{"n_layer": 10, "d_model": 192, "n_head": 6, "n_kv_head": 2, "head_dim": 32, "d_mlp": 768, "vocab_size": 8192, "activation": "silu", "norm": "rmsnorm", "norm_place": "pre", "norm_eps": 1e-05, "positions": "rope", "rope_base": 360000.0, "rope_fraction": 0.25, "qk_norm": false, "attn_scale": 0.177, "bias": "none", "tie_embeddings": false, "parallel_block": false, "extras": ["paired heads", "exclusive self-attention", "value residuals", "hashed n-gram embeddings", "an embedding shortcut"], "init": "trunc", "init_std_qkv": 0.0313, "init_std_o": 0.00701, "init_std_up": 0.0313, "init_std_down": 0.0035, "init_out_by_depth": true, "optimizer": "adamw", "lr": 0.00132, "beta1": 0.9, "beta2": 0.99, "weight_decay": 0.1, "lr_head": 0.00409, "grad_clip": 0.5, "warmup_steps": 395, "schedule": "wsd", "decay_fraction": 0.818, "decay_shape": "linear", "final_lr_fraction": 0.0, "batch_tokens": 8192, "seq_len": 512, "doc_mask": true, "z_loss": 0.0001, "train_tokens": 113000000, "steps": 13794, "dataset": "wikipedia_en"}
Each number is 128 + 24 x the weight over its row's rms, rounded and kept within 0 to 255. Layers, rows and columns count from 0. Numbers have three digits each. The size before them is the row's rms in percent of the matrix's.

# down: layer 6 MLP down (transposed), 768x192, rms 0.078, rows 696-764, columns 0-95
# up: layer 6 MLP up, 768x192, rms 0.0928, rows 697-765, columns 0-95
down696 087:105134135145149125090106138118153149115118111136133168090141168185142185109124098136103115123117127125140133124137170176156111123110159139143115105108151130087116126108159129130105160129096135133166117146109116170141144112184151156111144124129137170056112140130117139137115129135107148079
up697 090:099126113168104157091152151151139128133163197171131074123144137167087145136141133123109124117124117172118139085127105149186125141135139135161119182093118113123147126149142119130108127113127122088149111123121146124150124088148119137146087154147119144130128102154157117174165124127109124167
down697 082:102146133111134161137143150101108127144127108123107133142086116137139120106137123124139117126127137122173123087142160132151105091136169134085129122150138121101121176113220115122134108105027104150166136175106104126152130145150157107095094124135125136161112160098131130125100121107139124092
up698 090:129100165120144106148119093136143141105112128113153146125132156117117096127116157155150128150134138188137126125115105090105132121125117093119123160152129130139152136116041103104119100120119150125080123150135160138158101154113106129146161132119086115128102094144096143131165125151106138130
down698 082:095125134109090118141141139112136133117137131079111127125148110144100127128106135112116142163131125123151110145128139139150105095126142140176114118173109092111118138099143161115153149099098111159164123133092147128130098148093165117144084112077130143099116129109161136138142135115156171122
up699 101:155108097161102150126110142144094100113126139164098086149139126122117113088106079129111123087120133136115154105104100120126149144177148150081177150126109123119153102162164096075126162125134105117153155104146107137114191099126139138091135154138143142116131092143100116142101098150108104119
down699 090:112126133110114119141142101116134134164155097117142148121128130149139131134143098121120125144092147123140179178143142118155126162112182153144118154111135127120144094123127094139151127137111145110175127149115118135104176132110133141120109125119121160120110095141163097128115162172125128143
up700 115:133141114134123148103142138177120156168145090080115135167162130172122156113087108121126122166120130127122165095138118096086149149098137143073123087120129144149145157158113107142129083107147110126129151153123124102108157154103133128150128092107137154139147115123125161147128138114156186150
down700 111:138096154133122112154157118073131138080111110144148112125137126150136103119129180115137090095163103114091102150136137170138113145138130104136142131128179177112168125153153120120162123105111125141107155126153089130181089120134115119128095104116102175128085143164086142119135073132082109143
up701 120:120157069133117153110158123152140116134120132102096137107143123124151133127065188123116102128121084147130125114083115125162119072150153132100125169136171159142130141137142134137139116144188156098138084137122175150119122093156138171123113150118139154096089088184124120155165105160143138136
down701 116:147121099081117108153145127161141150140137097129111159071132142140136095132127165110140133119119128130120130142125132130126140091103123100148144124097122135153092155129099141125144154096097156110183130078154132110140129088127130101123143100134175126067112143152099129118105079139134092095
up702 089:132143104112119111137146140136099133205086187083120090146128125139097115142092133147156107134120138143123122128173154092104150141159132147124092142140103153121141149104074107141110097117109120133092110133116146152130108153138121154146199149110130114108117123154106132179107092149114108134
down702 098:166082123105141126096118067095126143100154097165084116118081160131145159106108113135122149117179120102157132116105167145121112088129141137181139113136100086131120124142139164130114150125142121162157163136124126145091136100110169091100098132122171111149134142131160126087085161156137137160
up703 082:187113103149124156112150116115124147117156159151117095142137151135130114132086139154103144132140110113143112103129121093121214143157100140096118101108143133153161064168124083147119129089133156062142129105130128142115196147132130147125132139116145115156142116134139129170113130168131100144
down703 078:110134119119118121153127133126118098147141125116125136153157110135106145133104150150118126146107159099168114101169112158116095125064138124139110127124105139120071145128140088117120154098100130135146164106127107091163161125142093143092102107142107145119124176111125120115115106171181165112
up704 087:156128096119134083139082115116127132161088194090132155109123145130071101130132160129121093122132125132120142121104101108138103085116114132119168161154123101115117126121141119088157115151158092128119090120117132117116103154136124103112171134135119147123077090167134127120158134145130107080
down704 088:093119136097125142169158176134122133135112152143162121096093117125132138114116119106167098131153149107149165128149145146154115105100136110123113166139100143116118141126166136130128146102096088123171165120115130106133143086154104139119135112103144132103154120120140116099126127182178194094
up705 084:116135097122131148106120139136109116109110132127122090118128136128122136077127157156134143108128159123107125167130135093122154141153091114137100140150144102108122107085151132094141155151159111124127151122100114129120120124110095106142132149140151136105125104125135155138121146135162167103
down705 082:128107102084118141144130126121125123168130128164123138122103149117127154094143094110113129138122151103123120136139124101131084144117114093146102161110089113085116163100155146090121162113085126184148134109137080121165120117133164149145118083128087155147101162076139116142097138140181107136
up706 099:135121126140130138119093124139124109142095143139130106151137145115123109118137164148131128119127145174140091135131111079134162129192130110153108127113135139121175093095051122134095117119147120132095164145114158163124130131131125150099165170120122092132091104111107131135102147142092131080
down706 112:151117102099129114118113089068123128113136083110095092153109135137107117128103106132156118130167084080128142122133100134135109111133112153139094107139135091139097139160146116109133149099133182119144117164121090136105112155092143143135139091130166088134130140117115127127132107103130144112
up707 109:117111157127130137136139141152128148122085107145112103154145136118129195108141111125176086064145159158166137066127112109131140142127121142094123120116166098144148113154152162118150124110185116121146109129121144118113115149169131138190138103127137107167088105124129112110086120098114130176
down707 106:090114117134088137122127167126115088118135096143175155144115142124150146147165112100117091167109137138114117130130129143103127194166118153130162182115116153145120123096137107155166072100146181120139160138113142123131123160100109152125136171160117167134155108104147152143137110129162151169
up708 132:119134128141112111135153089162109179152135108133110136142167118154113122128092094162116124131147147128096119135112100124107124064159117112093138111159148126118133094108090122118134097105158064108134154141113129152132112110110174122121092101118153127095107052091137101125158131136103155109
down708 137:150107120111139181168144138098089095121151125145180174126087158133137090124135121117129108110152134111056150126123129145111133163120157137126139127122081117115108134112165134136103081143153122090116131130105104102132118126101089123116133139124130102131133112124109101138120125154111136166
up709 113:159119138134129122160132089180119120118121179141094111127191125115112139096105142103116106129108120133128120103093139162130078117163118088103137148150149094129120144165127119128125123112171080122102118096137139135105102130154154100120118097140107123086087175135126123109080118126102093103
down709 122:100129125101124164126128130140156120134146138102110104136102120137108136132097125165106107114114129138125163147118134091139144105119125127152147111132123152146101114121103141128088157126160154156135105146124119114141125069116144116116129141172155162129108103129153120157175134133095132125
up710 092:119107158076098115131148140135147147100113136138138081139172131092099119123125119110145123131171130119156148141102130115142119110168117094132127154130145103108192109128121116151143121121198098142120134129137114164098081157153165074144121132119118104093154117115129128132150118140121105154
down710 070:147134131134162144115139111072136116154137119148109167085158172126103116138154135134155136143139118062122161108117111125122121114157137103152112096141147107085093138138128132134152140152110074081127080153132144131123120104184123166149107142156122057109137146125129145127116147141104152104
up711 089:127147137126099175111107132130140131104117164117121137084119141128129111110184158117081088077118164140141158103093129111158112069133121118118116125138117093086135156113123112101129123146106119105115131148133118140113147089151085116147145149143086132132103101128157113138151177128095161109
down711 091:084136133128136136122142134085152134119115128145125143089095161170119157087117074123090121148121148131135147116160132155099106092110151155105111102142099074126107156096130177132125165066086081173122151139142136144115135121116138135105132113100188096102134115126127094118100126169156182106
up712 093:161131123133132127119077126140123159126108158111123133138112122106072092095139144109107145096105089145148161107117117137135104087160139134104137126159120124152113168149107088104113160153142148145130078145152153134074146128108154120137151146144096125102112073149153107186107159114151109107
down712 082:098145133110168136091143092138116120167106157152172151106109140153158132126147083104131124101147168126118101116144119145102106113126138109154135145107134125109097137129151106163127123121090135161138130161148130110145141166129126152113119107102168141141135129124115162137182139170095141108
up713 081:144131142126086132135135151134107109165128113129110131165125129127133139104117081146130152138137084141117109124131160141142145162183139161101139103048132181169155109159097155138107112120121149129127148132150187129144136110141160167144149102105129112125154145153108086152105108129161111196
down713 067:108120147155107147176122129110138139135134146122133141124139165141165123140132070068173144150100129138118117129142148165118103129087136130119125132133131120101108165129161173100123112110088110152149154101156128107170141127130151144133067083098131119116159166143138140146119101147161137153
up714 089:121145131119106143117121083120151125107090152145128145128139105127141125099131129153108137099160076142147111143092140136172181080161129090127124130133151146156126132136108128090101168117157112148100117118137118146164140104114172143126171100145090154052091122167124125171098152120118127081
down714 102:161135153138079151122112168123118147116137093129107115115110135155120145082130156112116111150135137137108152153125117155130086175144130161153108102099130111108132147099117116136176139159103166106109153139125127131080133128115113144140132145100120150158133118100134152134160158124128154158
up715 109:133124109085102143113122141130085140159129143121107130150135106118094113133111117146106123137146104173123148165138132163144118132135146129067180091108130144135152142138136119130115073120144140107116171125129121147118112136088156142135158130100105094152130090170159121124118153153144132146
down715 107:140140148113146137125116157117129110093122124077154117105122150108114117122158118138157114140145163066127126105098147118086148118146103129124113123133139080119106164160135140111117162149107126120112105151143152111116177130136132151125147161150142142118128159158141084154103113133102143160
up716 085:092173158096123117120109099126122133108075091114119143131119105108130128113136173123099108122123130133109092175094115103153121126155113113137136115107159105124122165106080119125147149167122128118077099164118118118112105114102147133164135148129099115112159123133121129124125133105118116088
down716 082:081146153125093108110173133118127157118152106118172128110131117147144172112123131151119159119132133123138130132127154125134134173136137141145082119164097160088090118112163110113175151132117119158179169143122101139157132120128131139159103073104124141141160143138127127124115126111153164131
up717 104:161135136167136112154108122108148106115117147109096146150132114130144162105144153125163134102124118183113148136128148112109129134154133120120128127126114110196167070105110109148120125163122154124085107117139151148088088143106136119095181149167103101112152129098146150126116168121125110082
down717 102:131146147095131121108165121147129127156145084135175107149143091116146130171113174124116176119094136130158132176135126102154127164107141155144127112127110100112100149155121140172173140110137094076181097122106102135137113120124043134122126137142138118152101111140134145144130140125130130179
up718 091:148094105110145149129145115155114123119112104143141108147164109150136128093086149164078101123160140130108131148109097140144127136102108126078189102095142148106125132168112135130169128080124142084120137099176127093146127127080146140111122105147139118123096090122124135120166097122156117129
down718 098:134148158154131152128086112122143115098123143090126145103111141157142137130134084130154150136122140132118121147117126114096133083123163155128093135163093085131152103079111171123102155134099087151122149147111119122086146099174134132062146153133103171133146144122141112133133163119118154123
up719 087:152126171110119105153123120160108151139107109109132167103134156132117118153136167129099069102144151137102117163123127087123145097147139121130119108134151137086127158074107121150162092152117102116148115159143104129067089156127084073137150137133091121132147104121149195098134147142079111144
down719 091:138146134121172162101089130090145099141151099124086143122093166164148156140102111122152127162119123097143113108169129157131087103105164148120105137142117111121120097119149167136133149135076158162149124093094119131133123118132170122114113108114116125115120167096160100090117151142132166111
up720 089:127127148135119174107122127130170163107132165108136121137131125128089136102152124120122118141131146173111141125129104069132131114103103090087106143134123128138119118133118142058137114125103116085136132125091124122123159108108083136183113141118122140163153117136115121136164127156168130126
down720 089:093118156142152101136157104090133112150128111123147161155145126165131162099160098114126132145097142137138123170130161158157090096102160137122097103126133119102085186090168162129132136102091122124118125123111101098185134113160141149094125055092166155135128172132127103084135133133130136142
up721 105:127126127123106117171115129148155109121118132123107139104122100164122138140148171148147100143113117145166140134141172134098100113147107122123108108150134095101147117116113121104099157106133118142142143080126124119064137179118185180092138104132110135154126112134119185145131112112104120167
down721 112:125152145135154118128153122129114103139105121123166170118111133097132082185121121133126146200148097119139115144108146108149138153149139111096145176131124160150113130148110140139110153129157150134128112153146123089157122125111097083113149170145120130102136129088159156168172120115126125124
up722 121:113166130131106095119126149142127120108108176093114095091144110126093112145114157134139108173128135146131123094124117116164144116152082077158131111114132118121097123113074122094150133125126149117117133097161166140142068130149191099098108117081157106099114157149155121130150129115125093106
down722 122:150097190108112095158132103148117121176108091143145143107090086138125128115167149153149111132121153126122134128138140117123135159124136149102167115189124121069122174165111142128116147112121140059144139104117129133094136100113088120127121135120153144151132124127145147113167125150103127135
up723 083:151105115145119116111122110134101120115112108111131111121127167156084112122108151157137108118137150135093117142142104098108177150148108140139109147106126143104112134098111171163127149132134127108129168085110157112073134152124124102126146134124150088098124129145145140135119097131135126176
down723 076:137129107144125119127118137136114104128148080132089105098110153164119136097090092137139159144119121082135140128109141132134125069095133146141098139115106125108118102116157157129122121118099159167160114141122106129140093093152142106097127125111143125098130146125135148119079124142129180127
up724 093:144109158122129146117137094136123135076144114110119102105150123102090098143138087137143129122131099122136118083157102114092159139132076117138090115128155089127136091184153163114125093140145107109124124101144183110098148112140129114107113111145165102161127134105116157130117125101138090173
down724 098:136119151112097178117084079108145111096160064127143134144073138113130141113141102125115127116123123141128141150144120148153152078127113112170167143171103143100106116124123082122139144153129124115123136122137124171092122118130095092155083136099110121145120149132165155161122173125138127164
up725 091:131137119080111088125136100141102133114106145112104098148128096124124125115115191154129141127138110113070119147091110129129126123123067112141174141135162078119131140113132105122170164118186091132110144130095119116101089159145161108110148100135138131098119082125139153097107151155122091109
down725 088:110109144136123146119112123133157096181159098155127126120098156143175114147139103109114133088086136147139123135141139135171120133122125139121148129105095118110118091128109125147121088155109113126136098112128085142149105092121125178146148107118118104157137114138142090125105188161161139131
up726 084:117112154133145097135135147139129162133122127131125094159118116145124158114111173148093121108175138120129115114131132133146129095160148093087118097103102121134163092116136086137159121087137072134135164132110107123103151129117168112120107107074102127126125123110153151075112113157160091132
down726 073:118141142149108173100166106173110105139138113154136175126143127140124123169143134156185123150090134120128113141143120111113158158074107141136119157111123137113075155151126157104132138161108146113118133085151146138150085126179067160126149142146142147126124130159130118149120127092108146115
up727 091:139158151098116136132135090113148166149079107139105142149138160109150112108098175140141144112129106139113131149128127091115165096097138110108134116146149124141096120134094134098152126126196119119120162105130169114108151160134152156146131109121139117133106169177095146133089110120176129153
down727 091:102156115147117143116149153162128159091148134102135123096086098148109151091142110111113136121143159076112189125154163187102088109129126107133115128105089099114128143109185160122075147125084120132155128123136127139155138117154143114138126167102140107130154147134110082112115138119143140118
up728 106:155157089141146163092137090163090168113126153146066089111152125147133156125085124152087112081175160123120105146139089141097156130144106167140164109091125113113131119100164111106100146126171147067123166075109120134128143123122104156108176101137129150115138106122150162132142087142105096130
down728 113:103139144091143079118161123151114108143123152085106147130136115088145088122172115119106129121085111123114169087123154096105101124132126112117141135147112162112138165142090150139165102134131141130121122164153160125145125095107189118189080098131109147134098148118128118115117147134148123167
up729 148:106147145161102126148119105125125140178122142118086144114171155144148109126105141131119132124104122127111115117154132134132102039136127122141141110174145120126140121148104107090146146089129106127101120122127172143117121128125144137156099101126138128106116111125115114146129104109098138141
down729 158:106151140121148078151134159086141106168166155123155176131152156170113062128132143093124113146132105129153130112092143129119131158141109110155178134092128108126120154152111128129094141122120123121086136145118107087132147152121092096138122129109121105140162115104098091103129145116106157116
up730 091:151149150158111137073134166130087110130155153115117127125138150126108097171141087097114084127145120122117162083129150117172146112158162168142146122106127156136156104104130123126095109130112131127148158137137122145132139073142126113138156114113097126153139154150153140156147143115074112160
down730 099:110112142133144157129108137134127108150121095132109166158112120120147154117092108078136175150131165134156132126170176143150086121118137145140082138134133089118121161104166133156105126104103086100141113166107129158140156117145144165092096117086085085117118151133126117124119142156176146130
up731 096:117099127146158130114124132095111132133125138105149125114127135099088117136143100160115129126121160137118150106177101071077141139136104073052098147141052137107142137147091125147153110108112111077125138089107165110122137162110087110159163144116135127165138099130133107144134147110131104139
down731 079:131110118128080138127106159116156077171126153145167137157126117119098103127132107081117160133080114161127109154122141151145117141112110147133104119074151082138107168137146128141121125096090085130112108152120131131111161097107159107139059122092135124135100146118133147138139092101157154167
up732 108:143174113165140170057164116130091100110137165162077100157149100137126153137082161162103109106146155117117125105119088123113156139139083147128185138101151085081145119118163159145093114108139147117126142087129108134120137131140135139126133102105136124116133076094135149128104133144095124143
down732 100:123110134104153088133160152116088107139115119089185165149145148108127121131127136106149100132093071139106163164127135096134092144137137124121125165148143122091127152167136100090143138117107123143133119145151128157135156160134123120136094109156070144117117111136128141118121112134168108166
up733 090:150131154124156171086143127118117085156086056174122105108128120166104130140156128175103114112162110129128119105175138094150153155186117150123108111090147142093153132146110157167132127112103151136155163127162137110074093122138150143161157120124125100120126117117136126140059150112094111129
down733 090:092113116180141126136106148109147145134141142070137126152111148159142132088106106122139142130091118087147101151130162142118124126112170166113109144162144104116107131105143132167095117107111126123127123124104108154150145154120157194129143123126127138108156145102144078105080136139115157132
up734 031:127165151114101132126102060134114175119127161084145090139103122148124171124130121139127147113136098109135113119126150170144115077134107147136094093095155108117127134116130127078150090088110122170120144102108109126133115121154151136134096102106092133171120118105149143109154146148155109114
down734 027:143085112158111142158144118099155096132119114191129126117129135078127156128128167117139136127103148129111146159146126130073127143117114166115147141116102100127098115117116138167099094139121112126128149172142170134113124133126089102110138125148157119118165157134089087160106118131068140115
up735 092:114126067137129132089168142189121154134123182087149096108140115165072141139108158094092123159169166111134130095120068107158137126100061129134139114149147112116108126168107102128125139126150174108136133109118118097135139162121129152119141135130149122137107098137154143150159098142136086138
down735 100:140103146118151127122126128125132111104150154139129104145137096145148128114154129078146082085139151117112126194121146164108096165125131118109131055112128088125129150118168144130113167120137130109142143136118117141146132092127137148121083102137135128119091138140140113094111157080118140154
up736 087:184100124177133152115133089123121174123135106155125112144130144149101115132079144126103110122145121108100126110085042103119159148132119136111141139106157102116121082154161109132160146158172148082107151099113183088107127169069156122104100141135142121149091111131137153135139118106122106162
down736 089:077117125139149139103132110116159121120105129139108114173111116105130150040135125181105165078145133148132105131128171149148089134155091127137124091166122109106128133085151162130133146137145147113122155143125103130129118070112149137140129116127157128140144170168165118110083150139142135106
up737 085:167135102121087155127091143137095104151087120142112126122139131137106156059149145160100123136135107142148124136118139131151122130163118193114142146102145137094132132141156096125156128145130154112167081130163130098115116116138167154114159129143119122110140118153099117139131172118142163146
down737 080:090100166165105147116150162100138128118130115136125152134092142145137131115144089105150135143124195126144144177116165150089112127126105096128053119179096126124104118102152122116129129151120121145122148159154134125141150120161090134147116157102152159136141155172164116118137134142117138098
up738 097:164160064148146141088078103145112109136157153087094125107125127129112109127151181131121124110107139154129142135094138131150095118158127130146175142103118116124122115121096103135096114121125104148107143125124134116098106104093128104093127151147090120099119103169134139151108164117096139113
down738 104:090124115117113109138140126138136157178134122135117113084064153149122121176103088125112102117153167114133142124138158143187098111134132150168128177153155106081117139086170144151148143131112133122123106119112125149112090148144134136115112157101128130116139124134136106121133165147116154106
up739 095:136116148110086136109120115122099136127115140138141122139122159100100102130116148107149151157131142111098147135144116085138161085129088090132105141155145114085120108134094103091129128126146109143080161098113150145128157188177208130085120117095115112093105151158147124147103130103135111132
down739 085:076134162128112148099121142147144110161130126086127111092106111135104157144135150161090111103131123134149156102136180144160089100114119143120138098118112139134091164115149113136107110146153137166149132166165083127137134104109106112133143182115153104120154136102168110142116155151115144119
up740 086:196089095158139108156147110104109122141118114153098099124158175138105104135110154148143118125155132147092126102139110090102147102148104135089098179146128134157119082130113125129157123098141102096136128099120127118103095142124132132096169130146126142105125093164116127126142133144124097142
down740 084:135140112109154093139106130114120119100129120129127172123124083179123132118106134144174159091114162085154165145125137145148118093101119162108141160113117122113142161152156121123136151111078079160114152117145130098159147183113126141089099117122143095120119150163121109143115097121147152107
up741 087:143106102107144087118097096117094137128108149125128105151106141115105104109106155117138152126145125135124115152134095110100158129157089112064120133141116097136139149141116094119124170063118156101112119133096125138116164185082133110142122148147160110117096085111125127148113133158157122101
down741 086:111103118085127150141129092118140074144146161155142135130086151175127152082151098126139160095138134109108112109132115140149133139067118150153084123151124112106120141136155158099138161108091101155107161164135104129148107122120132144131129130133124110163124204103128142104105107155154147151
up742 118:139168176160097131121126092121171143167110152108120106168134124103127118115128114115124101117150127140161166130159165105137135098116108154134070113179121123146180134151124164120123157091108111125118075133143137168127161122120159122160148126122152102115090128136140091161100139152085146108
down742 126:102148133132123061144153174161117099173131129127101160110162114140163070079129129101098124164112112104121107104059095119109129146152073131161151153094157129118098123141103102118130119162113162104124136111154135106110105116095138064097150133160118130143134168134089137127154136119133149109
up743 098:116131118180123150134117149117118133094118138156120073166148133157117119097103116129108129082121152138130139099142107137108131125151136115167128156100129083102170055154127142127084147131142149147131168057088150122125157116084141115100113109125118141128139116133112126124113096138137109130
down743 096:105122102139119122145094138137126112137130118191149158104120151148112130141139124109131116102164098065105117079098091137121127110105143121113084143136119135131091115123178173135089133130085113135102159117089136102146175134159130102129141097153137141132159143146150103119081124087133129128
up744 121:143138146110132119146132055138146147131140104132106109149135137090101129114099122163146156154171121166119184092133124131088161094128114118120106156139108105141156108178125157117140136112140113112141157106107141179134114170143129117098144062139163087132115135133106150116100094134131128099
down744 113:157138129155111142124120122112127122136154132096123082102101120137124114132114113164097139122148132108128181147126160106104137117104113125114120172122136118103144101116135178112130072127126128172151088164128131154123105127140121115125128181125152072128153122122100087086135117136156131116
up745 113:189125131152117155098140125150148142144152121137150128116161150136135143112162148102110140158139100125108132112098110072101151066117145166142081119158136124130129125162111125067122107115098141147134094118162153161139162136141149149134130088127143101130109122134127124134124143125134155128
down745 109:127100106089143111118110108099114128161141172126122172174084143068107145142115102114143145157157100163127145138117109126169128148144121102117134133137116134162174123120097121159110139136173119150108166135102113109156125166132085098124125106097109118112177131123129130129102109118130088116
up746 096:132110106116100108157156147163109113141109141069138117123150146124096121113095125142142108145116112137117130134111075095080135118094101159133115134101092107107133124117143144129151103134122111122136130106112172111073149158128099133140108126135143114176110150113132154099138106099157133170
down746 114:149145132107094133085135150142134168128143076121173112089112136155145167102174093147122112119125157108083118152137099149105142134138111124134173114109093157125116104115124069127161127165140134160125153088153109159096151080110084126158111092128110156158142132120159182099142140141135137132
up747 090:142157136122125155130143151130102114152100106158145140140124134124141134093140106147095144121144107140134080103111158124168128121182109137101108110120115148098187146167079117156144114104145132119114114143154132136148088154127156148161181111094085123072116154160116121175089144087129154090
down747 093:101110121115141140160131132125117111102129112128138102101107103157116152122145103131125146139117118137114100175152138162148109105110146180163113124096073122102091135085148119128150115164094133127101138143083122104143116135120107156111118090090139121129172127143117104130136151152159149150
up748 046:104131111119141133118121089149127145105117162113123126144127108177124158123135144098146107114172127117156086129140159179161141037153150126124108118116126098102143111143147181104170100102110110144102140130079124142103155163129168136121124102102079128135126129079153152126138152140160131152
down748 043:142119145167115140162152113084131115130153098158116128115120139126147152150138162125132155121098119135141168133118125108075129166100135167147144124120130143128086151134109108152111122142127123126129142183159152143141099131118061138129120146148179124131142131154104116131121128112074144098
up749 088:134145086117125103164150094140084145136138130114117132142129105122159093091078104118099112105157092093115120143085104135078166125136137128152147094125122147112118076144115137167118144159185087132100142105128129137106131150088176144076158118110144112095117112135120165109079107144109116119
down749 090:086124123162141128162111121122127151127119109150118111106127171181110135093138096112109126125129118136109124110118147136168132076118137100088071098138142127119104145087176152096113128120043106165106168147144114130150128093142135167098106089157098174098112151143120116117091119153143125134
up750 092:158125107080118093107155138152101125177124148113117121146135103119138125121110126134108097122133105120141131107133169106143134125122144156137127123105175175116138115167138116140156082111189149128154089153155101108140104177131140096171153108129130133148131070180120114131137129148115128134
down750 085:158120130163138136147140133108131107138146114069094166114094152169145126186118166125118131188128128122142149162159138137127139130119149153124123114132129126161137132138093111140129092139124154123125154177125087120139142139136125143096134135124134160136182129120132128122147164078109138139
up751 085:120113066125110111137124124151131127107151169123118116143141133170133147093107136141105138119127144119145109139125110145137120128131124104135148173165123077125145111133123115076121153114137151095130101121105133133149110161119104142123121168111145149108100087118152131114141137134178163097
down751 082:094141111101124131122125170104129131142143131148110109108098146110118126090110165137122131127111137129145114137173159135113073107112141154121160096145107128120103179110170113167147191108093119162161105157129099121134100097161149113123131119140113152127121173118191114123132169148141147126
up752 128:145154124117144139158098097115118122074172154130093090140145116107116063099132156140110116132116138158176136109128120139139141118168143139167159130062156101101123112152073100153112125144141134106109143145156150160101127124117123052097119115134116057141123144143128112152137135141134145124
down752 131:118155090121126082119172148161131116140160135150129164131142105166149103145134133148085127066148125150138118127140113118099174152136095105131099153114129157130134149143119098138163130138100171111113108123158078108114109103113148161113142149121116207145105121111155099123158128165111133125
up753 086:189133115153125101164120099151110138155151169119118128104147062138123122104108108121123134116146090152121128177124142159151158129141147120121159099107095134174135106159133098111073124168087128113092134109125140143111131071091070123096195155143084118139172128157118154141108153105125096121
down753 083:116134132153121111129127174152164149155143072137100150101127117152137172146114102124084124111093124131151100150163141155142106147161149115117132143100078120135110128097116175178128109120113110161132104127143120137122085086127129108143115097122102134135160158089144130120124144087152101143
up754 111:086134114127140095140128109155168125124157156129106040153188107111103164098128123135128082096160164126133147071130119126110131127151101112142135107096091132103122142125135126132102130115121091126126156114132110091110109118133085118166166080144115104138125110127132127114101129150106168129
down754 115:072154090102139123138176155152116126156078111135133158090112123139137083161113156137157133135114149157134118136098116122150151135161134130094139146123174194107124142128080113127129100130123140129144129164167116117127145132108153116106119163166126156093114106143113182096114042168136115081
up755 090:115161140146140153075148119086123105124113134116134073154123171132051090128134080133118084137138137102098150095134106066123178116167084122142085136131150123088122092130137157098119134089167114111155170123154110127097164118150129158126128120127173122126112139149142152166122142127107128139
down755 087:105135160097109089122100145150129105147118104123100132114144131075161120127107113089127148140143142110130116156162132123145097104149156111111096168108132146112094150079164130152144154140140094109152137128098104132140159154159192090144110073140122125131161118147135142137152127153169127142
up756 104:130152142095121130120138074127132173153100121108090133149137110150072116117105103144150125127161106117117171121182159127148184112131092111082134120144150137140170138130095164112120143148117121096142153113147115100142153133117131141170161114125154096139145123142116134181091138110117099122
down756 110:119131117157080134124156143131148139129141126111154098114088126127120129123164189123077171163132148128091118126117130124130102135117127144164115118135158135136091072088126106120093118134097135166159121153105083108130104085131160114104090140100130105102121135127164119135123149126133115135
up757 091:128141120133140126168134127123141132154096128125108101163152077132123148125088120140150094151126120136128131132126120110149155173117083102077168119136168107136146140160122128136126167095171143097141099113141131088149128126164143139152149140124165120120111092139097111145132138108139091112
down757 096:089106139101097135125150138128133157122124116161157132084113136143146165110152110112138117106092145138117155163124117131118126128181082161139136155140108148113127106108113116156117130122105122182101152122125159163096132135143133125108120150110085153117175139136150134143129133135185160110
up758 096:171121152136083145116140108159134142117147115159135127135180123153152144114123139107158148118143086156154158142041045089123160121128121094115111158143131082165164077158126096080143143135142113133119116119111129179138151153105139159118101134099113116112111083139125106122105114090134137163
down758 102:118087114096101117119139141107131171150133161147182124136113145140160141163125118128131115157130156123126146109125152140131128127163139140129101140149125085083115131099124110111092131129151168150100185150109107167132151133137137083143099100087146205162174142116133135087151135159106122102
up759 100:149121139118151104126121134151144148148066106107117148118129133155090125126114132183120109098155098121118169113096085135161113141106119130090160147136160122120154130121113156107131130166161124100119127116146146082081112142133127121133195137129132115142110123159144137084158149101100076110
down759 108:088165093096110110120153151153097127199116149130141130143106120158143129097127106114121148153121139168136120093150139148120128134177130102119129140127135114123130123129116116153119116095134102112083132136094131133136178127083166148153159124096114145091133134111121121148122107147147158108
up760 105:133114121145122163138158118136131123114106120127140105162150132123128131128115089130170090122164105127117148125112089094134150145155091091117161161104146109158187095125133138107135139122199120112116109103115140151101130167120137104126143135126181141105146081103099111110151149151081093137
down760 103:135088115110094104106127154095129130167116112170138162119136131126165164135155101145103115131124111121126148131140106104106156164136116116096141132122101101175105110120128083085138102130093123087114129130105126156129198128124144150136162120148115191134165114138137148158144143119171161131
up761 096:108107086122116141081122134147114103154085180143138114172120175113119136124140151119092149119112137118127149096122139067138118116131132140102133141114137113101118159143143098106129111068154108122124124135124141126110139154127185113158138138125109125133089098117160132155132143141113122146
down761 088:073163146152137141114103142124152150158124145087102141097124127135119121118134112154141137108120152118111144136154172170117081120143145163135115128162145125140149071105155099125115116144130152129118120166094107142125108104128090098131146135101097117173169156149124102154135115126148117144
up762 090:130143126129114130162136128172120140150102158079136129117159083156121151098099160128168082125131087162146107165124125120150122164140141136130130140060161118163143140157085124087167121135127173086125087117139131084156139143126102161178112100118147129133150136134098147161143103133192094124
down762 092:138120130181146093142119126068126153116151144154114132098119132103127161143133129148123143109123097124118143192137174154079108122175101101109112135139133110126098136113155112163109145124135126125158124127124132135140106094170132083129069097130124138120154121133106095108130153134110116176
up763 091:131126124133124156166122100137144108133101143133090086163143139154101122136083100150167072121191122125101136126099140161141165114129141122111124142130141144125130109104124132091128142097178131124090140141157147115151134122134160127174132123127151115115106097147117138117161145134126100139
down763 090:146103128128076133147115078104130159106156139176121140080139149126189132121115115152153105104122152132120150175154145132142109107121160124126146145144105118120123066101102105127094144152120113114112131111083146147122110117167134140152132165126106109153128098148135102130124116111115126119
up764 117:163117132174147143123138077130117133113171100141133124123169132081096080114127105138134148132171142133119162117133100118128137156132087150085074109063128118162157108110114143163152115131129133111086127117141181118112095132123109117103122111150149124146116107135134125109156149117088152147
down764 118:133100099153119130122132129132169132148149114103125098192138116071119124062151110149115124137141108169149132112163159151165126147136096155132127150139096122158153109087098102126133115174125176092135113148157088160094136101115120134140154150145133129124113129118117134113107157162147092150
up765 031:119155117108129163144129106132118108100113163124119129157127099144131147092156130127169110105139133097132079103147154137168155068092144149148130098156140100102152122161150143088172081119135138128091159130119132123080098183153135134082106136107102130151139107107157140151140131138161110127